config.toml
d_model = 224
head_dim = 64
activation = "tanh_gelu"
qk_norm = false
init = "uniform"
init_std_down = 0.0
beta1 = 0.95
grad_clip = 1.0
decay_shape = "linear"
Each number is 128 + 32 x the weight over its row's rms, rounded and kept within 0 to 255. Layers, rows and columns count from 0. The size above them is the row's rms in percent of the matrix's.

# layer 2 MLP down, 224x896, rms 0.0992, rows 0-30, columns 672-895
size [100 102  93 100 100 104  97  99 102  99 100 102 104 103 101 100 100 100 101 101  97 100  95 102 102  98 101  97  99 100 101]
[[ 86  82 120 109 123 135 158 187 153 102  78 169 156 146  98 102  85 117 137 129 122  82 152 118 172 117 149 126  25 142 153 129 171 148 127 172 112 115 111 116 143  88  74 151 162 174 128 112 142 121 113  69 125 102 163 158 109 120 164 140 165 142 144 117 121 119  74 138 177 152  85 107 120 139 146 145  84 176 103 114  73 121 149 153 122 121 117 129 104 119 133  40 121 164  89 122 151 171  85 114 171 200 182  87 114 192  78 131 159 167 109 158 107 111 108 127 192 160 106 121 130 113 109  89 117  67  95 133 147 133 113 107 100 107  69  96 115 123 130 151 122 214 161 128  90 173 172 195 130 154 147 155  94 142 167 129  90 108  96 114 124 130 116 125 152 155 120  99  97  47 133 135  97 133 163 116 139 108 118  75  85 162 143  79 111 111 134 138 113 140 134  99  57 115 146 125 115 170 136 100 124  49 145  44  85 116 113  87 144 170 168 155 118 116 160 166 109 115 145  94 138 133  84 120]
 [103 164 214  84 149 105 104 127 156 209 160  80 150 195 146 206 193 118  93 118 154 138  85 158 190 107 112 187 163  91 131 140  64 106 146 177 132 132  84 131 116 137 120 134 114 130 132 119 156 116 128 114 136  69 148  79 154 177 194 141  96 156 117 146 157 132 120 169  79 145 138 148  68 113  62 110 144  90 196 147 103 140 140 157  49  82 193  87 148  96 162  98 131 144  74 151 123 120 144 163 106 135 142 162  85 143  43 142 106  86 136 117  60 215 126 129 163  87  93 158  83  41  96 149 120 166 158 123  97 139 127 157 100 126 122 119 120 173 132  97  83 188 114 137 137 120 130 104  98 139  99 133 136 111  81 135 107 119 127 114  86  87 138 112 121 102 127 141 151  87 154 128 131 152 129 141 119  68 102 169 114 118 140 152 145 174 156 101  67 136 111 132 147 164 155 119 103 127 133  94 142  90 143 191 158  88 116 184 140 131 156  96 154 166 117  97 164 109 116  61 111 163 152 132]
 [107 136 132 137 102 143 126 105 146 121  95 153 100 129 144 168 142 136 144 158 136 145 150  75  53  79  86 110 205  75 169  97 119 182 112 130 138 143 106  79  85 144 105 101 177 158 133 127 104 154 160  69 144 156 135 131 147  33 203 100  87 101 148 102 102  91 164 119 155 148  99 132  95 110 168 108 147 141 104 126  75 139 143 135 120 150 147 150 127 200 138 157 140 143  89  87 121 168 107 101 142 169 118 194 127 102  89  79  89 130 119  95 107 139  74  83 143 149 123 127 187 162 164 127 164 146 138  99 185 135  99  99  96 100 115 106 103 164  84 179 149 117 121  84  87 153 147 123 176 124  68 126 132 158 144 219 125 145  78 156 177  70 120 119  54  83 124 113  91 141 132 153 105 114  80  51  57 112 163 156  84 130 138 120 133 127 155 114 130 126 117 156  64 132 136  33 108 127 121 108 177 145 136 150 130 187  53 113 135 146 117 107 120 133  64 194 155 183 122 147 115 126 146 106]
 [184 109 154 102 176 135 113 206 152 108 125  93 151  80  81 173 117 149 163 122 138 130 163 114 142 101 176 151 126  97 124 109 119 149 118 201 140  77 166 112 111 114 171 131 124 159 144 115  98 108 148 103 126  92 116 158 148 138 137  58 135  69 157 122 148  39 116 105 159 136 118 145 102 154 117 140 108 122 118  59  52  87 135 125 110 159 139  56 136 183 152 128 143 141 154 131 123 111 105 114 138 124 180 132 139 140 188 170  99  97 104  92 132 118 149 103 156 113 144 132 120 202 192  97 128 207 159  92  82 125 122 159  99 123 127 139 132 159 136 107 165 129 121 139 134 139  59 109  74 129  52 134 108  94 155 105 149 111 139 143  91 122 110 155  89 169 125 106  58 157 114 150  79 125 118 138  73  85 121 159 101 158  74 161 176  75 144 120 113 120 162 135 123 137 158 139 159 157 176 156  58 122 138 181 101  77 170 112  73  43 143 147  82 138 159 163 141 150 130 119 160  83 102 102]
 [173 112 186 134 121 157 143 142  84 160 187 123  82 155  75 164  89 156 133 149 155  96 104 116 121 150 145 144 145 150  94 139 143  84 103 176  95 109  69 116 122 113  99 114 117 189 146 103  74  28 160 140 169  82 159 112 122 108 105  85 161 100 148  74 181 189 117  99 138  76 134  94 130 120 113 111 162 125 100 114 107 119 129  82 121 170 139 110  83 101  76 120 140 140 162 140 130 142 116  26 177 133 175 164 132  81 132 192 159  93 192  82 116 118 189  52 108 138 150 116 118 126 107 133 146 118 136 115 153 113 140 106 191 130 195 104 118 103 204 151  98 126 108 148 133 141 140 121 192 165 151 151 122 152 217 137 129 113 113  91 182 100 132 114 129 176 155 175  93 125 153 156  94 110 111 145 156 149 129 176 184 149 186 142 122 127 110 180  98  96 146  98 115 142 134  78 127 134 157 136 156 110 147 162 177 147 161 126 118 178 121 166 132 125 102 176 125 107 157 152 134  84 127 190]
 [ 64 105  53 112 108 116  98 150 146 155  96 145 116 120 149  85 126 112 111 100 118 125 220 150 180  88 145 134 138 150 155  96 139 217 150 118 135 173 107 135 105 142 164  84 153 138 149  72  94  86 145 139  98  34 163 127 133 101  89 101 136 119 111 136 141 129 174 117  96 133 131 134  68 144 106 125 158 159 148 133 107 105 134  85 159 160 108 157  91 140 111 161  82 160 131  62  66 164  73 140 123 163 102 149  60 158 120 143 115  77 103 159  92 110 104  97 167 134 149  68 106 176 128 189  76 112 133  99  74 169 113 176  97 118  65 163 180 148 183 157 142 135  96 149  97 126 109 116  76 164 104 127 132 107 147 147 114 139 128 116 130  88 116 153 173 134 124 112 205 105 163 192 150 188 105 130 104 154 111  94 176 193 105 166 186 114 166 108  94 109 139 170 119 110 162 113 143 122 123 170 116  74  98 109 124 131 153  98 187  96 159 146 142 148 146 127 194  81 113 148 100 153 179  81]
 [185 165 142 123 109 113  76 146  97  73  91  79 165 155 141 150 154 165 149 179 217 141 118 120 198 102 112 100  76  90 181 141 161 168 200 166 105 120 127 136 105 119 148 115 127 110  88 100 122 111 163 128 127 164 119 107 175 105 129 121 187 175 147 173 180 188 147 122 117 126 228 126  89 124 106 123 106 139 186 146 126 118 107  87 199 150 164 135 130  71 103 123 147 111 139 105  85 140 170 134  92 140  70 144  85 170 119 149 142  91 151 159 159 167 170 130 155 124 144 166 163 151  89 143 180 117  77 128  76 126 160 100 144  95 148 137  68 115 101  92 169 125 144 119  70 162  52 119 149 131 165 125  90 147 106 149 100 124 106  99 174 181 208 120 149  81 110 141  96 139  91 146 117 117 134  68  75  76 157 117 150  99 103 153 175 111  84 132 127  90 139 127 146 189 153 139 150 174  97 148 125 118 118  50 111 129 152 154  43 140 111 125 130 201  99 132 117 130 141 175 146 159 188  92]
 [109 141 124  90 172 144 128  76 104 137 181 121 110 130  75 145 142 111 144 140 133  92 110 108 157 113 166 137 113 100 107 135 159 221 107  88 116 115 117 100 140  88 118  91 134 162 149 140 119 161 166 119 162 160 126 194 137 128 115 133 167 148  77 105 117 148 137 127  89  82 138 116 111 153 137  87 135 115 115  59  56 117 136 176 138 124 148 152 164 117 106  80 142 167  67 194 131 140 113 129 124 102  85 130 179 135 107 167 156 188 126 105 117 128 147  55  77 150  99 150 124  77  74  80 152 175 147 138  74  83 126  80 150 149 110  93 152 164 109 142 123  92 233  77  93  93  93 140 146 113 138 174  99 156 139 139  89 132 125 191 134 157 110 150 122  91  90 139 153 129 141 120  59  98 143  85 134 197 112 150 127 106 180 150 178 158  71 184 117 120 149 161  81 122 146 132 156 128 153 134 148  97 124 126 164  84  30 130 155 131 113  94 140  82 153 154 118 151 145  89 124 185 193 135]
 [ 73  92 104 122 128 105 109  75  89 121 134 122 130 101 145 113 133 156 164 107 177 164 144 124 106 103 131 138 143 131  90  92 128 131  73 116 132 147 117 129 101 109 147 110 154 123  68 166 119 166 133 125 105  96 149  98 115 113  48 117 117  97 166 178 130 174 177  75  86 126 133  82 166 164 127 169  90  72 118 163 115 111 202 144  77 127 163 189 120 166 189 155 126 120  88 134 104 148 153 136 164 114 146 140 134 100 153  45 124 130 131 102 147 225 148 147 112 126 153 107 165  63  75  94 128 124 132 129 136  84 141 153  90 121 169  57 158 113 116  77 175 144 149 137  99 122 184  63 177 138 147 150 137 164 122 187 142 142 142 182  92 136 157 113 135 179 151 151 131 178 148 148 124  69 157  96 149  69 119 145 142 115 162 151 102  84 105 106 105 187 147 184 207 145 164 129 114 147 116  86 153 140 149 159 123 129  75  99 149 128 117 100 106 144 138 126 139 113 167 165 110 156 121 102]
 [ 55  98 134  94 193 109 124 145 121 120 136 149 120 138 140  82 184  84 116 127 109 162 147  70 145 101 158 114  77 108 131 102 116  97  99 136 147 130 134 121 130 172 123  83 103 143 119 137  99  99 157 108 112 111  84 104  91 153 173 149 129 144 117 129 157 120 145 123  28 167 160 125  80  88  98 144 129 113 134 141 132 122 140 162  88 158 115 128 186 136  77 147 125 140  89 137 117 125 130 104 140 154 119 138 119  89 114 152 141 120 149 144  98 141  48 142 108 172 144  65 114 130 170 147 167  75 134 115 155 145 135 109 127 163 121 133 117 159  95 168 157 160 124  90  95  92 118  99 107 123 106 115 159 113 144 157 100  85 121  64  85  93 106 150  46 121  99 164 115 203  85 124 139 156 115  64  71 135 115 151 107 149 170 137 156  59  72 107 140 109 117  80 140 109  79 119 106  91  78 110 110 130 160 149 100  85 193 124 148 124  99 127 140 102  87 109 121 110  95  84  93 181 100 145]
 [ 70 173 183 150 157 106 174  86 165 107 123 150 104 136 124 124 118 138 128 132 144 120 150  48 121  98 108 141  77 115 138 155 158 110  87 107 119 212 129 133 109 160  85  77 127 140 192 136 165 134 118 165 182 167 125 153 132 162 139 106 107  87  60 150 107 107  97 136 127 120 124 154 132 112  90 146 130 130 128 136 122 133 167 139 105 100 136 134 124 108 155 125 200 201  87 169 130 112 157 137 200 120 136 127 132 156 133  98  77 188 128 109 117  85 133 107 132  75 152 120 177 121  99 110  91 129 146 153  71  79 177 148  88 150 151  73 163 163 125 165 103 129 123 109  87 164 125 163 137 167 128 163 156  91 144 133 132 145 141  82 157 137 107  91  84 164 119 144 137 140 132 119 118  70 133 127 140 136 117  48 157 152  90 129 156 135 160 170 107 168  62 186  70 132  57 124 130 120  97 153 128 169 148  67 150 158 150 116 123  73 151 120 132 107 111  77 171 117 149 138 156  99 129  45]
 [130 115 125 169 160 153 133 188 120 181  90 142 128 139 118 109 125  78 122 137  52 135 180  97  96 114 122 198 181  80 166 183  96 148 157  85  82 104 139 149 124 105 131 114 141  52  91 149 160 103  89 140  78  72 138  73  73 142 122  87 166 151 157 134 153 118 110 167 151 151 128 139 156 144  75 145 187  92 184 152 132  97  98 186 110 112 139 100 178 153 148 147 161 105 110 185 145  41 128 123 107 167 147  49 119 140 166 147 108 190 125 103 152 141 116  48 173 139 131  99 117  95 122 126 127 103 119 112 128  85  74  84 113 124 114 167 122 134 122 165 136 152 175  95 102 137  80 120 157 154  81 107 174 133 115 181 120  78 135 139 121 149 117 111 202 195 129 129  94 128 113 113 148 110 154 131 123 140 111 104 189 103 123  96  81 135  95 126  99  84  63 102 122 187  98 125 116 157 105 117 121 106 168 141 121 133  82 127 142 164 102 161 134 137  49 117 123  67 119 154 116 129  74 136]
 [ 95 118 133 146 130 156 103 145 120 100  90  96 100  97 119  75  99  75 148 158 135  87 203 100 129 149 143 148 149 114 137 104 133 136  66 104 146 171 143 106  98 135 147 126  93 125 117  91 143 145 148 142 116  91 140 132 168 160  43 145  87  89 123 159  90 131 154  94 138 140  37  59 118 182 145 141 108 113 164 206 156 117  81 117 123 103 113 154 175 104 114 132 147 126 101 108 103  61 130 166 171  57  93 120 118 184 131 138 103 134 132 119 176 151  83 117 126 116  80 149 136  95  69 134 121 141  72 134  97 102 135 166 126 156 128 127  95 119  99  90 199 127  95 165 122 161 141  89  78 109 130  86 136  40 125 130 153 152 123  74  99 141 136 110 160 189 127 138 134 154  73 143 186 118  99 138 149 146 168 121 124 135 152  71 133 152 117  84 111 108 139  94 127 164 148 126  36 121  51 137 114  93 104 148 106 203 143 153 111  96 129 141 192 153  92 163 127 172 134  88 151 129  95  98]
 [152  94 110 113 112 100  84 107 143 153 124 161 138 153 126 126 128 122  86 138 150 119  84 110 114  94 133  71 138 133 167 110 106  92 150 141 135 138 128  85  91 104 110 162 127 107 157 150 147 134 119 104  89 150  87 107 169 156 152  95 118 120 163 121  44 122 136 145 144  93 101 138 171 115 105 143 101 151 146 142 157 155 168 157  32 151 169  88 144 151 120 172  96 133 169  77 173 141  75 103 172  59 102 171 117 181  87 193  90 154  29 165 121 115 223 114 138  98 133 141 141 118 212 157  86 157  97 106 142 137 104  72 135 118 139 168 104 140 151 122 104 137 124 133 123 130 138 128 157 145 107  77 179 109 191 183 154 102 160  79 167 172 171 154  86  75 103 144 155 130 146 111 135 117 101 188 112 116 158 166 119 116 110 114 123 129  70 158 137 170 195  98  82 138 116 137  89 144  98 100 124  91 140 120 183 123 160 163 124 170 110 125 111 153  91 144 112 143  60 110 128 143 120 170]
 [115 164 112 133 117 129 138 157  80 128 146 149 104 126  75 109  92  39 155 171  62 113 111 157 141 121 132 120 131 155 115  63 104  80 134  91 117 131 114 106 152 143 153 133 222 142 149 160 127 179 109 145 104 109 128  71  86  60 131 185  96 100 152 104  94  94 117 121 139 110 147 115 170 155 134 135 144 102 125 125 154 112 119 169 160 141 108 164 136 115 141  92 152 112 141  80 161 117 103 101 175 115 105 165 113 132 154  97 130 146 180 149 132 170 202 176  76 111 107 128  97  90 147 149 197  78 136  70 154 142 103 193 120  78 143 112 177 163 148 138 152 115 103 130 144 139 119  80 122 131 120 121  81 126 155 124 166 136  97 100 139  38 155 130 124 173 169 112 118 111 111 187 107 124  96 149 145 143 168 129  86 113 171 116 131 119 161 126 178 150  89 106 174  85  71 157  83 111 171 102 204 158 119 191 124 126 145 127  88 103  99 140 133 179  97 128 172  97 116 165 128 212  43  39]
 [ 93  74 149 123 177 140 165 120 121 146 134  86 119 185 123 134 119 119 133 105  97 116 107 126 166  90 110 152 162 110 104 115 101 147 115 153  89 169 141  86 148 114 168 107 135 149 137 112 108 186 110 112  75 134 132 125  91 147 107 101  61  90 147  82 141 139  97  95 126 197 125 172 163 139 217 170 100 111  74 154 118 173 180 121 119  66 123  87 139 105 107  99 146 113 126 136 124 167 108  90 143 143 112 165 155 128 168 122 169 151 176 163  97 143 144 160 139 118  99 131  86  95  92 162 125 172 144 100 160 141 129 129 132 181  71 133 130 111 135 142 128 130  88 159 108  91 167 151  79 125 112 149 138 131 120 107 115 156 118 100 131 149 150 104 128 116 111 197 148 128 131 151 104 134 164 126  92 104 108 189 127 128 108 116  94 132 134  95 153 149 135  90  85  81 141 113 111 131 157  96 130 145 121 216  51 135 140 107 124  66 167  93 114 145 174 104  85 172 103 142 101 133 114 101]
 [122  98 156 141 104 172  91 168 126 115 135 146 163 130 137  97 185 182  78  79 134 188  87 184 172 160  85 101  82 141 183  90 140 103 100  94 165 129 113 142 138 124 167 136 123 162 121 136 151 102 134 103 112 124  74 161 116 113 151 109 184  88 100 156 173 134 148 140 109 103 128 128  98 120 159  82 146 102 147 163 126 113 205 150 162 152 121 146 115 139  91 132 100  89 145  66 117 121 144 162 122 117 121  86 107 157 168 120 135  94  89  97 140 126 155 145  88 119 175 157  89 129 178 136 100 131 137 106 116 130 146 189 110 133 138 140 146 111  82 123 128 143 100  98  97  90  73  73 134 142 128 139 183  98 147  71 148 122 144 132 196 198 141  87 111 193 129 123 193 130 121  77 142 131  78 120 123  74  88 113 111 167 159 113 131  71 117 104  50 120 145  89 130 153 155 140 156 131 126 144 182 145 114 142 115 122 139 153 156  79  96  95 200  96  78 106 125 110 131 131 126 121 176 148]
 [126 152 108 144 110  89 193  79 109  96 142 163 131 155  97 123 128 179 113 105 156 121 161 104 128 154 101  84 124 108 159  90 104  62 168  91 135 110 118 108 146 109 132 120 126 129 167  83  94 146  83  44 137 107 135 135 137 142 120 141 131 128 142  98 103  76  90 161 106 152 130 140 142 118 111 139 140 191 138 139 156  75 117 122 106 103 111 141  82 116  55 176 108 136 162 116  75 173 148 148 140 160 153  57 128  86 164 103 174 112 181 112 144 115 142 122 140 173 141 104 151 170 124 133 196 158  74 109  74 182 108 159 117 142 145 156 180 138  77 139 114 153 165 126 137 162 120 138 136 152 134 183 100 142 122  62 115 119 126 162 131 126 158 136 124  57 127 123 191 207 104 154 115 112 135 174 185 157 126 128 138 147 122 110 105  91 115  83 122 148  78 200 154 135 154 142 114 128 145 126 102 141  87 115 116 156 116 106 134 112 138 127  99 128 120 154 146 121 122 164 104 164 147 114]
 [146 125 177 116 129  99 147 130 125 128  99 141 102 154 178 130 170 149 120 165 114 151 129 117 118 148 127 214 126 167  88  93 123 162 103 164 139 140 102 113  68 137 167 133  74  86  84  92 134  93 180  89 137 122 106  88 134 165 114 125 144 168  92  98 151 154 158 150 117  89 115 173 138 137 161  87 125  90 212 107  45 134 145 156  52 143 154 113 123  88 135 157 133 129  60 179  95 150 171 123 120 142 139 143  93  94 128 118 152 168 156  78  98 100 177  91  84 100  89 128  56 160 116 179 128 109 195 158 176 117 119 148 150 152 146 118  77 113 126 137 123 178 132 104 160 132 115 126 173 137 145 167 128 126  93 214  95 174 136  95 162 140 194 119  69 131 121 108 180 146  84 117 106 124 163 173 131 125  93 150 162 115 132 161 101 142 153  84 142 102 134  81 105 126 116 184 124 162 111 171 143 154 103 135 129 176  82 160  93 101  91 138 143 126 100 128 180  85 169 200 159 144 176 112]
 [158  91  91 126 171 141 109 164 198 134 150  87 129  80 128 188  75  88 158 119 143  61 124 134   2 164  98 107 173 118 135 170  90 173 139 138 111 126 120 160 119 148 104 171 153 125 160  91 145 102 143  97 103  96 117  63  94 106 114  99 128  98 171 112 143 127 149 145 122 151 137 113 147  93 120 156  66 150 140 134 167  99  83 146 170  99 148 159 107 122  64 116 115 139 153 130 112 136 103 181 113  79 147  89 114 153 187  98 157 109 107  86  87 153  90 118 207 164 136 164 110 136  79 160 143 117 160 147 116 103 117 128 148 127  64 117  74  57 136 120 103 128 139  94  97 134 107 154 124 103 167 109 146  81 164 122 139 148 110 123  54 120 103 135 146 152 113 106 168 100 129  56 138 154 156 166 134 106 155 116 154  93 138  97 127  96 127 114 161 174 165 113 116 140 121 156 154  74 120 156 138 110 172  82 106 106 112 112 110  79  89 112  47 121 146 134 184 152  70 121  46 134 134 129]
 [ 73 103 143 150 139 150 205 118 172 105 159 126 151 153 101 110 168 109 121  99  89 135  79 154 108 101 106 162 130 135 161  59 155 104 120 132 142 106 134 107 155  88  87 146 197 121  93 147 104 145 117 138 144 117 111  65 104  38 157 145 106 153 185  81 178 162 138 153 100 159 101 164 141 115  80 104  87 103 128 170  95  94 123 150  79 162 147 125 133 174 127 147 188  79 106 102 114 158 144 135 169 110 159 112 138 100  98 180 177 149 112 132 150 125  97 151 102 125 105 125  93 147 143 101 164 107 120 193 145 179 134 130 112 157 138 142 156 103 128  88 125  90 162 147 127  86 115 125  97 151 116  80 111  76 143 173 154 124  76  74 123 158  77 147 128 132 122 120 129 149 132 112 145 109  95  91  57 137 119 110  94 198 166 133 161 163  94 102 107  75  74  77 132  99  96 102  99  39 133  94 199 134 133  93 132 149 146 125 126 166 141 128 101 149 118 161 136 123  79 150 105  60 110 156]
 [122 128 137 130 110 148 138 159  68 110  86 149 169  93 109  85 162 120 140 151 100  89 135 134 126 104 119 107 105  76 157 132 130 128  79  88  80 145  93 114 146 148 140 118  70 150 163  98 126 146 132 170 133 191 136 124 116  72 109 172 110 219  70 145 100  54 126 155 164 124 143 129 135 178 154 166 150 125  94 106 172 145 102 121  95 155 118 121 129 139 185 100 185 140 129 171  36 163  91 167 130 159 174 209 132 103  57 148 121 144 100 140 155  94 165  98 102 102 184 164 137 142 122 130 104 187 158 161 137 143 138 111 155 148 103 164 117 130  56 183 150 131 139 225 125 135 114 125 175 105 120 136 168 100 131 155  77 133 151 150 106  62 199  83 124  92  88 122 148 128 147 151 165  99 153 107 137 194 132 100 128  60 117 146 151 121 189 148 135 118  99 108 141 129 164  69 160 129 156 105 153  93 166 112 177 124 149  31 184 103 109 112 156 124 134 109 161  74 121 131 182 118  81 117]
 [169 132 229 147 127 119 112 123 103 202 138 118 142 119 144 121 103 139 149 107 189 154 105  89 153 148 207 153 109  71 123 131 147 107 181 154 107 177 140 162  90 195 103 107 145 141 143 126 125  88 118 105 119 149 120 143 160 165 140 124 134 157 123 176 132  85  72 115 133 129 109  98 120 136 121 113 189 143  79 183 148 105 143 140  95 123 153 136 120 106 128  95 173  69 194 187 125 140  85 110 117 143 126  86 133  79 108 106 115  91 152 169 120 108 159  84  95 107 118  90 139 147  85 123 136 141  91 165 151 142 113 153 169 162 132 119 145 148 115 141 134  48 170 118 164 157 169 106 119 130 129  90 104 143 121  42 136  91 155 113 128 193 147  67  78 143 128 151 133 113 115 121  59 113 118 135 112  96 133  94  94 118 171 165 162 173 157 143 130 175 135 137 111 158 179 141 141 131  84  98  76 121  71 131 112  53  84  93 170 137 158 157 106 161 148 156 122 135 131 168 146 182 164 124]
 [ 91  78 101  71 161 140 105 147 135 144 156 104 135 133 138  88  67 103 126 149  91 115 102 144  87 155  88 147 163  90 134 104 145 101 139 158 117 128 150  74  77 128 128  77 118 113 124 121 150 178 104 102 130  51  83 159 162 137 142 106 144 123 107 154 158  91 121 143  70 212  41 130 139 119 123 146  88 191 111 118  67 105 128 170 125 188 139 179 119 121 168 152 109  77 132 129 111 108 102 146 149 107 155 110 109 130 168 162 196 189 187 103 161 143 183 124 143 112  95 188 161 108 136  60 103 105 152  66 121 129 161 126 133 141 107 136 107 131 193 100 144  61 172 205  61 140 141 168 117 150 105 174 134 214 184  73 116 145 153  79 178 102 153  97 106 112 138 212  85 126 141  92 111  70 192 124 140 176  75 148 115  99  97 108 151 140 132 126 165 189 124 116 123 152  87 157 107 151 136 159 166 141 166 134 157 142 130 119 129  96 111 146 111 136 118 142  95  79 127 165 103 122 140 167]
 [155 144 130 163 150 162 185 126 143 115 135 113 177  73 127 160 127 181  91 141 112 144 131  91  94  97 172 188 142 108 182 152 105 143 107 164 123 178  93 146 103 200 111 107  81 131 170 147 181 150 178 185 108 124 111 153 136 175  96  96  99 140  81 172 111 158  99 134 146 114  86 130 130 119 172  70 149 104 180 209  99  74 168 109 146 168 112 184 153  60 109 110 126 126 146 133 111  89 146 155 133 165  85  30  99 147 120 123 108 145  61 105 178  98 160 138 143 146 187 154 143  73  75  78 105 181 182 140 119 101 120 171  97 137 148 165 145 125 110 135 117 123 121 134 140  77  79  84 143  90 125 138 101  78  94 129  69 104 124 101 152 158 160  89 147 150  99 198 172 117 103 151 129 109 125  70 116 137 154 127 185 120  89 141 118  89 155  89 100 157 183 190 162 134  92  96  99 123  33 118 145 172 124 148 105 174 117 144  72 145 122 106 143 140 128 124  52 195 140 114 186 141 132 112]
 [ 97 119 138 146 123 150 162 105  97 146  91 126 187 132 115  90 130 108 130 120 101 124 127 142 138 150 105 142 135 103 180 137 138  78 152 136 191  93 133 126  80  88 144 132 135 126 169 160 114 124 174 115 132 105 134  71 147 205  62 101 110  78   0 168 122 114 143 121  92 133 103 136 133  97 224 111 193 127  87 132 183  86 115 107 141 160 146 118 157 152 177 116 182 198 116 149 137 103 120 116 165 107 102 102 102 112 137 201 130 134 135 171 199  71 154 114 138 112 137 140 105 143 117 104 146 135  88 115  98 160  91 168 106 200 157 154 149 126 149 116 148 154  78 162 117 133 122  84 124 124  87 123 173 144 141  25 112 143 118 135 129 175 124 139  66 133 100 142 139 160 137 134 132  56  81 101 188 146 186 159  60  63 115  96  81  62 150 166 160  86 134 142 157  89  63 107 117 110 138 104 193 142 117 170 179  54 121 124 130 103 133 147 123  63 108 126  72 146 192 168 116 144 145 131]
 [129 149 145 122 131 174  78 137  96 117 135 118 104 172 143 127 143 144  66 106 152 183 112 157 119 141  83 140 133 155 132 103 132 108 111 120 143 183 150 128  93 135 190 138 111 145 117 131 108  84 135 105 151  88 139 125 118 121  82 103 170 153 106 106  99 175  46 136 128 119 103 153 203 146 148  96 136 142 136 158  73 152 136  90 105 166 157 138 109  93 116 170  75  71  98 128 140 160 120 143 106 121 135 172 116  82 143  95 142 104 120 153 106 108 120 144 144 115 210 111 102 117 218 133  98 162 127 124 126 136 128 101 142 109  85  80 118 102  82 106 185 144 108 130 127  96 155 142 148  93 132 147 176 158 171 149 173 192 142  46 120 132 127 126 139 180 111 162 115 128 135 160 153 103 153 138  95 104 194 128 148 107 113  47 152 161  90 141 216 155 168  69  71 179  65 124 116 129 134 167 113 104  77 114  81  99 131 191 118 155 102 153 142 108 129 148  74 131 142 115 186 214  80 110]
 [124 122 109 147 122 175 114 120 138  93 102  91 102 146  86  86 156 116 110 133  60  83 107 118 111  85 112 130  90 186 143 128 171  63 141 118 121 149 156 125 153 105  82 143 117 170 136 200 174  97 137 119 132 171  81 136  96 111 123 117  81 111 106 160 153  82 119 133 164 160 150  64 111 197 152 165  59 120 144  96 141 119 148  73 153 144 149 104 122 170 124 117 115  71 105 117 122 108 169 132 100 121 147  97 116 111 184 132  90 143 124 106 129 192 144 101 128 174  76 127 178 182 139 197  88 121 152 153 151 118 132  94  95 146 116 122  52  64  68 121 152 153 139 146 132  96 150 111 152 171  89 127  68  86 161 130 156  98 120 153 114  76 164  78 154 211 149 120  81 138  82 138 123 132 140  93 117 167  94 164 112 137 143 144  97 148 130 145 114 145  78  79  92 150 110 159 180  85 155  86 122  65 108  97  86 147 115 115 111  89 100 128 141 163  70 143  93 175 108 195  99  98  81 104]
 [131 100 165  96 160 165 165 156 153 112  92 114 103 170 135 158  93  67  79 146 177 161  74 180 101 161 127  94 111  73 173 121 131 149 173 110 110  84 148 135 113 119 124 159 151 154 109 178 125 162 134 110 106 140 178 111 151 110 128 119 133 106 115 155 180  40  65 155 111 132 197 221 140 128  91 106 116 151 166 127 168 104 127 111 110 115 169 104  83 168 146 125 180 116 135 101  92 142 173 119 106 154 123 158 151 132 131 151 128 164  89  19 133 104 153 106 137 134 181 127  89 145 102 143 184 112 116 161 133 164 112 157 116  70 114 130  87 107 110  69 170 140 130 164 136 116 124 156 144 147 137 125 188 105  95 123 135 156 161 179 125  73 146 120 122 124 142 112 189 158  96 175  71 156 120 128 124 100 179 123 121  70 103 151 118 130  67 113 148 120 161 208  75 158  96 158 138 103 115 227 142 156 125 140 122 108 157 136 181 183 162 126 116 139 136 165 127 136 139 122  91 118 189 145]
 [105 161 104 158 105 105 116 156 122 134  96 125 131  85 123 108  79 166 136 144 120 132 102 129 100 188 161 121 141 158 134  60 179 151 112 129 141 142  91 146 115 114 125 133 184 112 155  77 108 123 104 142 139 120  78 123 139 108 104 118 111 117 123 126 131 126 156 167 133 142  96 123  70  74 138 108 127 119  41 139 167 139 154 152 161 136 119 153  96 125 151 132  76 128 184 149 122 132 157 170  88 164 161 117 184 101  86 124 119 204 175 172 126 136 141 154  88 102 123 173 124 140 138 192 124 135 113  88 167 129 124 165 138  79 116 100 118 143 130 171 152  95 145  97 150 158 122 160 135 154 132 118 129 155 166 162 158  75  90 115  73 132  96 164 111 181  97 146 161  89  74  84 195 122 162 141 122 153 170 124 169 169 132 131 158 185 135  79 145  89  92 120 117 122 171 174 120 111 134  65 179 166  92  85 156 157 148 122 217 186  58 161 113 107 142 132 139  98 147 123  85 177  80 101]
 [145 118 159 132 113  80 144 144 154 152 153 109 167 148 113 160 139 115 134 112 132 123 163 156 145  93 108 114 141  95  77  84 143 159 110 115  86 105 112 164 131 138 151 149 167 177 144 112 109  98 145 152 149 144  94 137 178 144  83 148 117 113 182 130 129  94 125 130 136 124 168 155  96 149 115 156 129  95 135 163  96 128 145 182 101 112 115 138 108  70  95 133 153 156 122 189  91 152 183  75 119 178 117 170  87 137 164 126 136 104 134 160 132 165 135 137 101 130 163 154 104 101 161 146 121 127  79 213 118 126 135 142  84 140 132 108 169 196 139 120 168 124 124 104 147 124 110 131 132 134 123 106 162 130 163 147 129 120 122  72  42 100 131  74  67 159 154 165 105 171  97 168 101 103 164  81 121 115 172 115 163 157 118 158 132 169 112 109 155 115 195 154  95 140  73 137 125 144 106 159 114 108  88 127 117  67 100 110  97 197  86 132  57 144 173  77 145  97 154 115 123 118 175 168]]